{"vocab_size": 15278, "norm": "rmsnorm", "positions": "rope", "qk_norm": true, "tie_embeddings": "early", "init": "uniform", "init_std_qkv": 0.029, "init_std_o": 0.0, "beta1": 0.9, "lr_head": 0.012, "grad_clip": 1.0, "warmup_steps": 296, "decay_fraction": 0.601, "batch_tokens": [65536, 131072, 196608]}
Each number is 500 + 50 x the weight over the matrix's rms, rounded and kept within 0 to 999. Layers, rows and columns count from 0. Numbers have three digits each.

# layer 3 MLP down, 512x2048, rms 0.0638, rows 0-410, columns 1952-1983
434453512478589471535508482529419546507544485499494519428548515563455570522457472482459510457497
535496525549506519550516489550554554520508464508464465476503434558477572601480434465554528495584
555525453476511552447535563440432511587521509527394567493471609443476506355485507521484464488433
536425485517526513496445563474466524589439558462501479505456564525495580464500474506579439515460
520515531497495547510482506548514509527467560456519517468520539543519569510471512454543530555501
490506539498466493496519588438657498473580543418411531480523531492449513508454397557500552532531
464442520453623481406496458512503495492418577390498524439592587496512501485575465530542499460564
522531524569461467572474471445572592518482502505548483400442452399468488366478434619515394517504
464387453491539499453457527549525393523513570482540557439528467485519490562517493532456434511501
488512518579468576522427530530516482557575396526494533550499498534474426409485500452527382496516
508471374489572554535558563602523530512482543500427342493439490486519566452563509466394430477509
537555534465481455546551458475590469466495522518509501435491466588528547537515558537438493509493
523545546677542562534542544393613494492474418549401478595530578451471357398524445438519501484473
531393489479368499510464509529457489509535599539473422445414447500459478437512533499498497529429
517452547486471537511448438404514495513493440522474515483568535578450560505519531433488406410435
546552534541454490592450406415478533507536485489554412504468456456537493486584486464494436460489
462491567537491462495506504512407497545532484478550398548462515536417460486532417502439490479502
461505484471493515430466504449570565566542404556418471522473577484541460485508520519539483480476
557476533554585445476482562519427501416436545488422490434502537468508531513517407527494592497375
489553458464474444426580553464510523511544438540495487547511461557483500474532559483479469476507
558464447614422496627554387427615419500401477446503507600537449524449520596491506541480397464449
398555559517459477576509526558563510445514531488501428494526547470473541480500550464471492552523
527457537550514526432522538528598592462456521610512543493468509431510510562553492509572569525590
518449496513476503478549588459512553502499512492425475559487389496534487485396470395512414419589
540566459436545503488591498492457549496486490475480494492510484517547451517455533512529560534567
487514520575461451454487469486417518437517563590488491525461439449379552449551435509451502476531
484490536509579527520509488576484593555474414493523535451468580500550588574530546507547560502545
515615536524522513584511610432445519532554423479443528431541516511442495444419534471528599489389
429436543526432463482524556491437547530474524578465390500419456561477555481476466421390549561490
473522478411525469527480570511549504472535512503400412457483516589584455511483531399509437430441
500407492508510548547473560412473519471566489463559490469475435607565459533523505556448550495485
480435582437566499429533410438450522503514494532523512480563499442472407523584419468464527507500
516561465559519527489486535511601483482478531441469519481380535435450451390554565591438441553467
571564577467568499418542526471529401525589411482539494465456489477536446419464478532569495494543
473531421522456467469559459481446470519487443540512533573513602563541510562451470441569379537578
507512436494550489471448484483536501519531505535522558436499491439607500439520514443523577536525
535429505561480571563524523451546526613499574512575553478538458497532511551440590517379509600528
487500471478488470430496583560528536489556508486468481456513490529542391513458510573489596501529
565479477567467475532458474609382552496580411456487521530458450391574440514547482452575561453473
581427416545451503487527529534431558539548443656419547530576515575373477520560449572417506484457
377441580542499570514456471533435566583568482428514530480547520555539436466534485450432501586473
484509485489457438496535524455472491514517525434518477500471465452538514467479495339490493504519
603518500456500537546506505530422499549562519500448509456645509522395534518511514509461484518576
524470481597553461554505516551497481568571445493462470400469437381465399586468525504438483478563
465562551438483502392447516487478494587487468463570483586464497391572467473576542536470526566468
541528394487461546500534544528428506476480499434499450479468571558601496491519528533456535502468
546420492420524477545464528440476493535487519510422447503483503433621492537483511431514481500545
550523534510474440427518548465534465512454515608392519436422452515508538468473443454455506570418
571483465541474503455582485534486495400522502443472495587449418440492612462488539500511449436541
523482511496519537542457415537565484578505495423431554548453412520442504496506422509654497463479
471496520598466540510421535452527513568552512467467570447527521517514412500488444516558476623566
524481470501487467464400540461480503522508494463524495462483546588461549499520437594487544504578
442484591539416556454555482602611487452520473579452549545474524521515539500465516540487490492570
489485569439445396468424542489540543461561428446453496490482578423472419504470390517393424540526
506498484529595510547471539531519447408355375454462486500536453509428498450507512528517558593498
456552551475460478468490503457601491518502491511454508508504486498446557482515516561541468527521
440547553509416506489518424396512505523468454524566525559616547377498433492445535522469568450471
582467455513481520518534567606405545507505543556448477514493491512417508555503591488529442488549
460505493508418400595482523444468412524441474514500459583597518487592517419531460482451499530462
638467490557587620531441547522406456609347488489561490488531598411596641567512551448601508618480
599444449570518428476554461508616522517456471512478548530536444446547500536487509571427447419488
559532457572614460502571470417500570455468671536553537448485538547475534487512520463495495484500
538512570547462561562492430530444549546484421510584444579554501583531484497472575483589597500466
466448486595501488441537498551563500501491605470446512535504370503376549498555499490448555575432
374519420451505495594473468451511461480495456569558531462488480482436455508565498462447543562453
419521439554431473489474494477474487517533463464441533524505513379549539477432453493532449564498
478554527483520516677418624518556480501504500496455484513454525527615525451530390576506558465472
484399463546403497447493529481527474534474504446463459546488473506595437549490408501427496490586
566426529538556540507620438544515523506474452522418519404521504522535573438543500419472499459542
503559629539500501570439488448497487517522510487525534512485500497505517524491517539464493484459
494458382487490471562479532543553537438607438497516478519467572535469499534495475506501563570535
374406529561414473539560490519530538419462437526445488432500489434560511516524550467549535502593
471563519479458486515486478582528527476526472524429516570568516470386561454495607460504504515542
498399496528558527592555562480514503510489405496451504444435510505543518528572512550442444570584
444537515484496451500517526519536485497475569487487463452523453578510499528518559539568444485501
521622553529408545491548492563532560599496462513481430475547555425476565453505482576443492478560
576533495524484456486462532473486507552546545455505499486577469504622461451448485505434449525621
531600468463534480466587509529524528475509566513594489520472513486494476527489460511487526493473
479475498506533451472501475509518499500466469569526579413552484513478490466495528522498489553496
504518458534447444499504478526393510514430441468557514499469517504535541476536510604560472509471
483487500418540493493485572440462463464527529454551489504612452483482606430550426501469542478589
396397617376442513470399505490489514502496600479531463508492437469459525541591372452496448587561
564506460501435491480473550410562491541500460581530436560478521559575489490500449474497498550641
414467549585504499494474538548529477454525462505537427509486586530489497528504478512526538489452
576537459459416493489541460484568474511486441495519556502470510482387489512449447479519491519550
416541496568511490538491495450474510448503546446538443417450384496544438514444547459582510371432
549503533532545454468455483487511538453566532446538542502454545486475442509479491464588517519418
476526427481526531517411492470538478557529528491502487632497583453448527492501495537572589482419
460521460486472436546530534422441530464444447572484546561540519445493507466505527537401453494456
533520527472485516521430540450529470534515469525512572501610449449467528550494487505566558455430
432595490518521555573435485516508459458468516505539471534545542431515560556479551437450482467447
436566504543581573506538512532564553495430480564488472485521611467575448454564435457516478535587
504535596465546568554434516439468477488524465566536606521501604530518509554561559500462442478462
435531574510459474520507479551489493507482470436475561422484485502503556487525554445430582469493
465455506542426539483523475587471441446466433505560452523526381451586526482490549519418549463486
504504538508439497425505489522507456454537489424544519400475476459466388551470574603388485587511
428539506575516513458554457506540544567535564463502504517477539496487381487524519462467547505475
553444543509478487487434550590522507476452523490504499503500586448549436555514515516448512487527
462464525474467537491475474507505542461500406472525492407521479526596442513459473616581505523582
501514447515494435455513510507547495572508491531527490465421524519449559470521543482480517485503
540567520524427477491513523572439491552539533452480409463463492471464491485544501580591452530567
410519457401441522517565567457460431450551536493479507588545530514482597495513488481628527535460
549497561484523466482517433531433518456511505472448478520541402490474503465523449399606509452497
504534530495469490470541455498431405647468534469528511516553504579420523441481524501469417553437
377451486520296455514557529505528522614382478462454489429479481458500536506480449560567538522462
542462443490512535518501473434547440490575520464494503491458513445461542571406479548469472495485
531506486495535519524610479491529448493508515414550497504484533509463553523546424566550506570518
559556450450451503476463463405481418475596613519486479505470397553452468507477532550491523521479
574413486530500561492489504471489496504597583474526440494478456465493560466493513381531533490523
517534498424539589521557454468481438537503457481545426499505572510579617580516480492492471451503
614442501534478443524564540439500480485526460519475496545411573465530577454480512498445481607514
455532491515519535502453548494424539540582520409471491518601469473530438527524581606513513471547
539593509439488486518423481462425516470473516417516510439534513482490532476499435488514436559386
455493467524516466442518516499537563572473489558412445475415486650563529530465461541449453492605
560456547489475451498468543467481497492490366498453442622532435457519537395495497537612500489571
459477506528577467597553567491503496444585566434548457406473510457510401596435508481436532482588
502489538439510494511544519564575591601523446478505505464539473503623549522440434553594505520351
534517423509451460512535504588487502497468405516585542473526545515517533502509548550499459464520
616487495412543434401453502546554495540570535503470515400462497487408483513477491491530517519492
498488454587580455528515551459490484546486527527557461540485511524575436564512551503564538512512
454542441535505582589397494403557502471548487453533565441467439556607510503494509504536589543512
489531536502573490495592433520471485594432460595479499592487546494499461439495562502433448467358
545449564562478558509429497537501527507528558515525503520480522588541531544511510456499580500453
496512480455512455535491517498455508484496359536503440521519640533442492533549518538516537579373
496436533527526559417533455503526490497562532521518523480500517520378450538475473528480511549535
540477428410573416425451416522560554523517477472463559566428513445454538454472477544479427588516
526614452504437522530470537496486501508406562534475520481511582449491492490455467384521517487474
426489396427577528464523499548599584504474463544458523497558467551413546510501372488606523583537
566442565512575510446542561477511592501523420550353579593570499447429528416356537460569486572532
521456535500502561538490521482590516548442488496434531450509502522520496460495464555569554580481
492443452613533555584511528505509412485469507468532484489611530542476574526501438495495545586451
488539446517479375460451464514472510506461539462447461588441440522478482447509427544483460545617
548524572414455425507486526497541566460559429521515428512510578570506542537618517470583517454488
473574490526549506517519494461576505456408459465535578507475488566464473490527496526472497474427
519578439534493471680507478519540466536540347482476489586491567504557513478518503485487526462498
463493495479498529493516505518399532557430433465528536472570453424554524454513574460529557494517
496455508431549413472424416546434512504478471430576524436408472548490471478559456492546458519424
459433580615458479412482594465561479509420631500468407601562441521492558519529503500529593512440
474499547387514535501516502518460478573463456523443530550488503586401454539565527443495550574514
449528506583503419400430464436485490477521433539414457471541528426520478476440515425532468466516
481511511518498506504501538544431475450499492498444542464501420445427530453484448545536432514529
462592466559490551463469472576558428568487433482498492578494517548484470559442556518580448502528
377520487525467483457517487483505536442545516519505525439487451451503483571444437451548430593445
479479499458535579555483579604493509499435600581466506568551501473506579523538411429491428540504
454417474548511420504478508409412434440447500534593448488390564534513470400478422607440468493503
441453440499524556448396465501479502560505523469463538455491502500473463553417500504445572529622
467499498541464511559458523520480577604494457419478517470499564465559552518528469531482503582402
523495460496502500514528522535446397508565457468531507528471537443603486450489565542532514644522
490486429382496488512472491459536569531477571475519437577551496483468434515492527531489600464411
556506588559421503525481476443491444530576539524504410507558490445553449440564553468459574477488
413410505490472528436484499499555455493474531518489545422467425514404562511500616461492498456509
530494447440575447540514498501480515551515564486423529519565411434553498498473488446545469457553
528423411563436490577496425537482482432487551456396463578482606466474518470529443522470450506593
516505551431423477539567580549436559514552485514549517531409454557502559493478455554457580466442
476556460464502509520484508487515488532454490597463539581521504467523478482474524393466492455404
508491482560543519468496484488529482436478495484490467449501444518403430525461522429502423557538
510457508528493524495471572438559494553459590457483451576478575479474493492563521506422389459402
553537569527538498493427512541482440598525501414470452527507561552471555479545451437444504572546
502458529533559528465468470478500497546515461528511469483536466503476449494522428433514482427557
518521471474532510451573505513510556549527483472482582466544539455532425516500531440483437411439
574463423568460511528474489545439491445465507564480545446508554469523481478471455609510462610497
456415551450556518512458503442554435483405469485557487453416458526553531511537526463581522580538
542480487399568500429505596427458567474567540525520486506555461459677499526484549492480520496549
499361453550546500461520471482429448474502407503471497491490471405486571535574479519535437520446
392537387567518460593480397425493519527492494486501478485407449575461505404527429544479492527480
474477494514470468461487440494532529474500469454485536487433508499489415541506531475514453418463
490526571462520542507592552431512497539499482475496441575557458437483529448522557511500420409539
418497579477504505472440397490493575493457542548455592485448501454397405498526502517504531527514
497447489474416528513509574512411491510488498535399455524491525509464497506561526457478555531466
510573442538485506464521554534498569543574517572524514468482468545473465438523508539472450499512
503432566396512537545517475489416553496509507599515431529457531492547505535481502565518478483449
456528399465541508398556493503526478473525464544508447571531477424510509494554489440499515520553
563440533461514473549525467428550498490517522484507567477477548453499494468477539467394518648438
473438541500492483505565519465444488492512477516462411452500453357514494498572386526467562527555
495425560519580534490477495576478453440441439430585530474481546495450500533519458545470446540502
386432418513512474511486527497483582474376478567536566586400463417509459485504548554504468508515
451488446541582518432442582388462488433500466515568513492520524474426482465565536524450509454487
479523474472414482569434520440451404556501463482495495375466390518528557613472516457550526495517
437519478449518489554528625525513500504520446439545510541594488438533473501443591555508439519550
443524535479444472508496503546523456551528459518457488539488559520452419409498520472462522522485
584528462535536551488504489426473579427549530565489527528506582426429492566446508481500540637426
445481488549416533435545485475551450487475428535356454424563449503476439504469580530592405478542
488491523578428475561553462457548477478481496519515537400481521423521543546505468480428482410476
531536480493466544495497466464478512475561548521554497479432481575516596459498515546565621502532
475522498494594479480531543517447539555431457494498459491483536459455500481480499493466477507482
448579429577480502441581512553497440493480500445494464471564474493455554506516458544527495492354
471503493487490440460486480402510511511528584451493484487567575431569510528608565519530462476533
458437490505491570501456496555454544520549468458552453492550448549539537546587547468444559487446
476515525469477530493510472463476515509523502526498493509489579569478523581575537411482467493450
386536453528484480514458490483472370428470435515541431460439451431599530553437469529518486541465
551450524486434539551600542544564531484550405499502436550456433477542496527479596516461514486540
412476534531506478513429495454446539525495479551484553482489415554563374437529452467461512590387
403545508551490495540555527543522510491514486598402481472454531558462451466491536511523552502555
521500517583458492492520492533550515511504429466494578492536574455478466532492457421589603502448
586595499511344447561442525565566505585496502502554553551574508449498524455495493529534505532557
368497539514530502543462499477522521494541494510489506543571493455472592512442411498489397578442
596466445495455515494499511414400430431527487494504496473534529545455513498589441454471443560445
531488490553518558482504572412624492601506533455468495534542486486628531514504487593557615510515
537466542481504480489488523428537523554489491440485499530542520440493446529499432420494424477490
502529435511515500461489558442499518505541469415527507466485505503533466546511499490488535505493
481496540559438452538499535409528481526491475456445518463552466517444472491460506596566523416506
476475518463500504528511514432500523515465441462470522528530570429430430510522372511526512506418
458509445513460565481646481460525456488490508510494539474460588461500498543490504489564490479486
439542465458519514464514431440518480539557449443486530502494528490513517493508534517413549495525
489483500514412507536390508498463490541528431577471502514448552521531480500525485570513499524558
402581530486485501534443511414555457589497504545534423413463407428573506437517479478448549525479
433397543499472514484545506505439545519489457524503568466510486515452518505591553493473531521475
491544562557436498535573517515465599421471539511507440468517590523471544485532381428531515503573
603552466425561550353492482538434495460508470471504527543479546467537569534505461494559516408392
513538564466542578527506470441513524554644533481479472538484482539536461516517614415520515463425
439485555523542428518508466473443497469600482553535458486516442504538433540500425594519397612415
489417449597583517547508437411451518549481572561553444410457530431556496541623540581500553480471
430460446474500511503486505513485428407482572523516457485484468503499513498554619521510487548558
577573552467535524501570600492442555476492543447487452427525468403508499428511555545452374525495
483490608462566508466493531438465494500450529488513488604418500626398514552482460549503590500573
496476456520547532563444427527555544457478504534454538516512514475364525495556469416435552482520
444478430519477566534434464521447478479422537480512504472539446422485507455432522456553427575489
471481553610579492530545538463478627457499439510426538466497530511487421477536441549517527422591
447522500456493491442504478484464472475486454511489453424466606444565446515486480524498462673534
485469450561481438511504461486419485515423481495502487538544512545488586515481549515516532463476
479537476513539480503454528493543495564485402494490531491532535529501500532450547548531515530564
467487472466409522462425518505449469526542417477483475520501496431466560542468512576458385458544
577517539549544517480497449633481450570487497520550426546519483521450521542607410459639569552410
494490455414487527472515530528517541513525549544461491477477526548444528536455484500493561533523
523534504484376500476529538527448536487531559483537515463543528558456458533499592496512576507587
589475444553548552484496443422471456573501542488438567526477522444478523610505441409530447464586
474555521402503483480409490446563476517429542412473451509486477528507437482501559532530510505449
432445562407396553539399442454439468548509581452495553441544501464435534509521473412468558495532
517511539389527628521493476590467537510481459554520494479426485530495522483507406546501505545481
527506503529525535481529519516410561507461571544461578467476512507402490527533526532590587448480
547476489493447475439505553569458541468579530569526596541426413527447497485509469505492531513509
525453498572518412545478508557456536492577584468481560468515450486454462529478540529444519508492
498530500538538486456500431464548512493407453488450517525525461414573417538519530487519511499559
465474525529485461503388499497526532586401453439459564526517398614478450514625457435431566526493
509478567501482548487457477539545499523422553453459443486479493427482463490473462524445617460536
421508481442523457562445457464547521511535500477536567603503472421523489538432451554504535458413
473461502527435484488570457474518442506454545529464481498566521441554505491452521534459521499484
483533546444562542551566469500436533511564522507446488580585496475463471553419497493466478467444
478582545513513457555468557513541545488528447526517513641488510592462505570458616557406546406471
487469560484450432535473516447566487464511527549483672515552510494539468488440623450483520579541
460446462468524496473515567512516473535480470574431565520579483503520534493488347510433537430458
475519510508526500478440553502494543459550500458490414506489539488533560512527501572579493475505
503425559399443550541518463565481390551452491464460514524482512587472550551491502465491487513492
487514491490457442531530539506464498480495462378450521500561498502409517528456580584522535451535
540544549486592479563454463511508477543491516499518460514416475475521529483500531569585480535524
480397495544462468571416441543538521432475510416498566509531510499524413534539539605501375601401
610549526504553513457502463577561483505472506517459442517496462526533513459489479448503494473538
539493529508446430457553389540515540453566508543574491477471531513457483535436365491540589456575
520437515507495503489652535500492474499457469562454530582491453399395474509529462531473459462462
457497541472541505450591457530508499497434492528498564476534509572526531472516570541461473503525
572520472507439519493530543446473571494495473565545549597472408541552493498467592537529485482475
514563401526528484577552476452463429493514507501503520470482465400451393502546553447565547475482
578445435491451572498472421551555524485482525406503481518459515462595580489491509466440472540446
451461540568562512515506504426401552548543488526556494427474486541484403521506488530454420524479
468473556499415525525566525502421535519473466566513526577475500541511434526428556451444521478442
505495483565523485468623543510447497528462513471429489545459455470449524517573538467459536537508
539538507497467497423442498517538439502539504599533525449541506458623467451572455587524544437495
505528579476582546436502501544440539561553576470524497510532483443476509524484490499546552584497
474544518516522484464498529460511478463522468558561544457555484549500560536463481508486484647481
541471559570467492510509515471514489495462452493495570492461414469427454499493471500494581495463
465423542422479549519513468593580432501488529535444533476500475418452464468483493435531445423395
460581491495549551528446573496467444436447524497504540520518461554449429468533534547483535497559
500458527472490547462525566534479462509543596467535436528480516484494531448478468443492459609520
446414615592457442560571499474475467381544578532516594432546395375543446503462456522442471519491
530437453431436529502506502497467512505444527462614528373542437452497488473514479510476469522526
507531557444556454530624429592412427460492400535467456547502541438603499476525492469488451515604
440593528478520447491495522513486499565497526444484408418363562450584489421511436454481450553509
421441526488432455450560450545374468419570460421479406439598590509525536581454420460439543510537
462520423504505492491569488450449514505551440487429509548606440456408618517476609562462531540588
509489537508513482574551541488532519423524571440508587510505521560421542443472510519469547504545
584529419449502456555511494555502447526533531603530570561505427436521510555480517498505519490454
481584587499484430531492560517601545445470487582451444559488566462482577403439604487532577463422
539442533471482374584537542414524447517545445486493486510495446518423493557469568490533523398500
394412476460495550486416569530530501424566548500604483602500422521440505556532560529576544462593
443532544545450485516442500471507419534471501419482469471436516480611536509416396513475435559417
604485427490518524507674429581512566502553542531648428427505531523510486511488525445430483488500
540502540480612475477443487452434532580524546552487494494551579526459455462498453399464520472464
390509499549489542480444524434522547459467547498565458469509485524560556485504517511499558562478
460529455505550541512482531488458532475453486649496411541591475448536547511464484490446520471492
376517513543525500514497462617510504485444439524424514438464431474466400490496469488463492531479
516506569514581458435494517535518470450445478561491476461516481501535463462533503505450495512557
488467488418514483543521535467555459410440509480530636546532376425550473526536541518450483561429
510504474565504522497461396498546504421539437464459552443460482549590490544516429398466495365515
560562522454501473527398501456492537582493539534446475478470470544481523493463565472497545558521
483492411325426340439446439461229283425338407375403406411389398504435456380387528326480499433442
542425523495572409508511493502498522528508449399434480444503550472527449496490477456486519505528
552593474506484467566484450446545478508500546483478536489464456514449569509441603382595544529581
528560467516516446486432491549553501479477514401529610432483490614606452431423547533476477523493
598514608419443477465571485409535522481548491465541552516524480481530480505515477539390502506565
471447490629591479507503400504509528519440492454533511474531436470493507465499460531556486525458
495528446545467500465519495504514452418468428523531587517473559547398568505428549427484493485520
483504523484517543514518454530508523548518524431469520474520423588557453485527578552500452432513
431540540497544491496565465534399410499455552554416513494498448569562502496470490545468468521539
483525471518534519516514479553524544544551504514487449547536513521481496551502565493461515480462
344517546504524391482398485492486512407491506347424477561579468596580488482494502432473457515474
457495593480514500512452532548529447551501443536458428478505443551470554473526464533451604440517
582531449501477494466472491501469512529544492404504410520500472478500578473429571480434523599526
578478485491532544461429481527518489500484546443505524607491574523550515472521454571456519423491
476641484513451542561530502459523505431545506472600480506508469461494501458491475538576478539533
412462466402508572391522536516506510443561515392489517535515458511443477571506573473538598509524
493572550478460533479487517475544485527409453433501468437528556480545464505536435452429507443586
553516490464553471522415468445583557568574473505535520404508548360495507450483457505583488500428
524521509502492414437495483495483484465513504412479554597542488493505530554525556468493505418451
609564408530386571491512501515536478393508508535511455509570457511515527422474607526551530496489
521611475522469484566480545562541562501464447404422545462473467473412509391519476535459456527414
509524519524537500523517545487431528462507514511487537408574464501537503431481404465516453504558
539530495434516517561459450539535467506469497585520453486505491566524520543508475445522504553571
493476526457530547495390499444531437500437477568458518439538482499514501464489557524479561479477
536459560454527549513602526566566558523576478549477489552561518444508462524472446457461518457409
443420531516528494524504488509456543508469467529512536498541404479466381494504429505470431487459
431568561608494494499544586429463468453443526610553565599468498424432576501462490465469519516485
436558450380375570596543479579490484570548623533550477535429499496548579554517482514514516491574
525553503435359494475518411585522490482449486608525446516501478380564502503464486651646599502515
404518497495381544431479515470537539466526586478524487511486546475502505508464543566458499441566
482606540560504518581553548533502578567459522497457499540579496450457503435483517489507545463533
546504512495533442573472523516581572581489498516434545515475513513533539518493415444481446564474
464441479568611506429508553451515508432558466451473547439471483497558546489421417564442514576532
479511452530451523496528561579486499532488443511486469470475472500547500418496608480482566540511
466497486456596525501426559461487462539531586508482496512516502470557479389507448446540524581436
481518432452470426497544511484537547460462461533542497507436491503425485496452578492521530532362
552486485480448489532432557461523479474511562561436485593511520553516578435508374543473539507494
460556509467431493538496442485334526406481532522462486556576520416527411461527470508482535422458
510561580520470492591557531457507489522485544471550592504500593525525486390457443447637425556505
473473399447484532479497499396422551392533485488454510539488534497530464539481587481470473572468
502556421562559517542542485430494551488489595500394464526487482538497493507543448514503520460417
441538452518519551513589452470494508491551479543494420450498502527533478551494408502469511433525
427445522439491474548472574538521501546441463517519534527457544536580540533461477446564460573565
525517498485459489486492509475614453487479488533513536533412542494525538539531464446490425479474
410550492442512522584371507515492436595495567501545467492498482512473570432408543491528486547571
421482577567579448475529536554593465432549536517473456484477434480399489539561578527487530520399
407420537491484473540550467501524484460485428523498483492531487513397503397515550475488509471522
520549456636511459434436496600484536497433567542508497520449541567443556502409494447430512541494
419624474468571544451530526576391601544506461547586451507462514601448427505573504453448526507494
586527514471587491419498504480454483500497566492475512440523525483540392495484506571460398461471
482466516438556463504452552482513461509490486514534495499523553459500532454443593496578438507454
516484509489519518478433430473458525522476542532514491467491454541467507569482501466467499565641
436494524612444510531484489460452545525535566528508545456517495409479525537482483543555479577560
471505477498500451521494462426583566570532540538592510540557492487518443598469523504433537501558
629479501542581569450525463469469535513462440481500510470508529482441504541485489465499499501562
512510589485494551581573462515571545518513457457486474414444501442556476506566547465589467501569
473499429487538448509520508531470525450492537501529453527511515573427495472557583541508571556491
558515488562445513456476598538615595552504562519460495537462512529558361545500537572529526499417
572529516609434413582524485504522517433454491565481502511552446529505565423573476520576495492476
521571527462464454470553515528469480496477448426546472447504458490460546572493433495422557543464
450483514489561473453555533473476480522551456543547514465551514497571600590502498491455494493511
473510545495534477516455504437487576431510478485469520491560584511463480502497463497371402486484
481459505475548474491489430398482399469513434447525517538493467551418438450507492527453481356461
554533521505563455494565508504513513491597467481514544487472563631541562552465497511411493622591
450477479558531526496444522466425524430460486487566465525511476425447622494537423589554503509465
501564504433399443542492540491484520496555458488530515518528448528425404434463475555507608542474
492408441480479546506533516527549421504466457491462603550493506452428500531511501528537473536606
535452484430587508516527476591501459483474484471481509493531477500540525439548567505481423508603
506465466640418573491499517456492457450561512480487545524434512408609496478538520458512593548452
573454465453576471487435407537555486459539472439355519398506561384473498472438545452498407523598
486517492502445526485554479508529430491489425446550580631497505509474516528562498468466521486445
538567526431442527536541523483522419534504478518515517489467567454616490488537525473483535518592
395499531493619411501485511571487491487507427474490521475493447486495394535525557337458485558481
495314483416512508479433606532492472476571540458525423507511499396559473558546461402490506521432
459477477446564585540525538474483540523398538431507469393432562435481509503530532489449459455531
508566608546540537415582506462534485512469483476527533524521455573584596496525431483517444581492
568487575483446530425533417480558407409483402572522487461493467477539493470527484561498513392435
511483602512441454502455452531500457453526563481528475510495521488524523486524480415490451454506
449450520498577569472482436492433521480568499456499453424500467503458554466478531531510511494454
519564520619452498495457536458482522484548444511526477559498493518499423466495424534521488554531
559425456569572526472485498557482483454471513438536455414494476423557533553519535483600538484556
444543530479394468500458373534509545563509455489458499457538484526449469499473526570462567541475
510524553506573427508418519567522462548481476503525502396564469535571522415468488438515539542456
565473443535463505517443540423580513547537547450564588540603525589462439466536490499483479393568
430395479409534504514412483466551492590559415462450530492445485380493459509450565457570502525532
475445520494479563593537473399511487525475495511508522487410472426466482383566515508545494515534
541535499459606524550515496474496475495457424438541457487504455523500408515431502485568572452526
611430514437483470411450626523535471479554542592502419493488413448517482428449504527515450376454
562437557512435421607643462458421450484580564557453580498515467579502566542480527454494511473469
495366543539562522455507486463504460474560523432494461582536520497445428493466574471488526551437
524435562492436544512411518604507531481529520505511484464527518476493433404470476473499503551473
419475525476533466481503539575510540580450511461474505524563522379551498439565460492454427510486
502602461506517454480539469500445554552478467469498477461534492461467573485490593551457460537485
489450602510449518488407441535423466541466434499482479510447394481555534471517538496527568441503
525483537423562481431540450484505490536508475475466532544480600475463516490464582494501540492511
469468499490488456460576419529497479477450501465475503534519526559465547483482506381448395422469
423468414459487465568437528435510460496495481511544496480451564600588607415543526506485517497475
470427513512482511462512422535442540558535488597453552543522477461440429496489481493552443503519
530389457556450549519482472504548553550452476486521523435567565451523530502522428471508399560487
487542385470493506527478409482483518579498506538468460475537538452465545551529540463656483513527
509529511487484464542449532536481433435474463492505491535449458472562553602406444467518488535522
553494529560537533398489508559491471451540477515442509520508536494467431464630508553456334538412
408383543425518480414568526551464495477455531523514459560572497510547579508575455493553551540438
512454437462541467503530550556464500544517530466479464497418488500497461519529475546403411476582
423506437442475447468517602495543490531517490466481531544492476469491523515583454570436557574580
535553492604448513583426520543552480364496529542434481495509503460523477467491459451422596425516
521575503557503503541520510485514518479479442514561458532507500505561422444493531460475449512474
570431479458601466483520497469510537500536501481584546480488439529443515535519588395476466497545
553460535459417590499465507461393550469473471471536438584413481455481469474476575527543564494437
465469457436372539426504641439438473391528610463514477478442511530496557587458555365457586482562
509532503558510488450520429547517497537533605479507448468483427415468525482490497533517527575385
644549481488499445494498503562436542575418526513487452489452505528463391463452538413515509535392
510602578524524486499543509532551524494489460560514436499458482541455477569516578529500464527453
458493476554468504545462542479519479501468468513435499530522561540453525530537602559600535547347
418453514544502584560491482525465595456468456463404525603472481524560423556471442492509489496465
422526495545488490589504494444497521539507526469494550442545550452516499503473509506458505447428
526589571483484554482553530521567543492492534541534548487487529408520507468507603510537483479475
543514535605518447579518561480535436537538434513513505551526466570436477513551405443481527538535
456499421500524431484576503582466483433528509514482493503489443511455539520485596437498576503537
545531474559464454477503480487490456452549484478395442419516491453499498465461564520511577423472
482468466452542481530536589674513463489511510505500507518479465517527536497524525477498541484449
543367584485538493485459499456597575513515448589574614557489560522465429487504466525552489486530
504416494386520461478496504532548482487492527514471496532592556456496536465479500466475503473478
512494482484480500481475478559545556481495540550499541436417479449488487528559554493424473531536
580569550575491480474515480458460521431466435480534541439441514588502511483544507613541403559542
495533495467429605513528550537493568489569544476514443549459547423523604543563454542506544568526
534535551632534550458480534482525509525437415517519480439460547509497516565499508467508462454481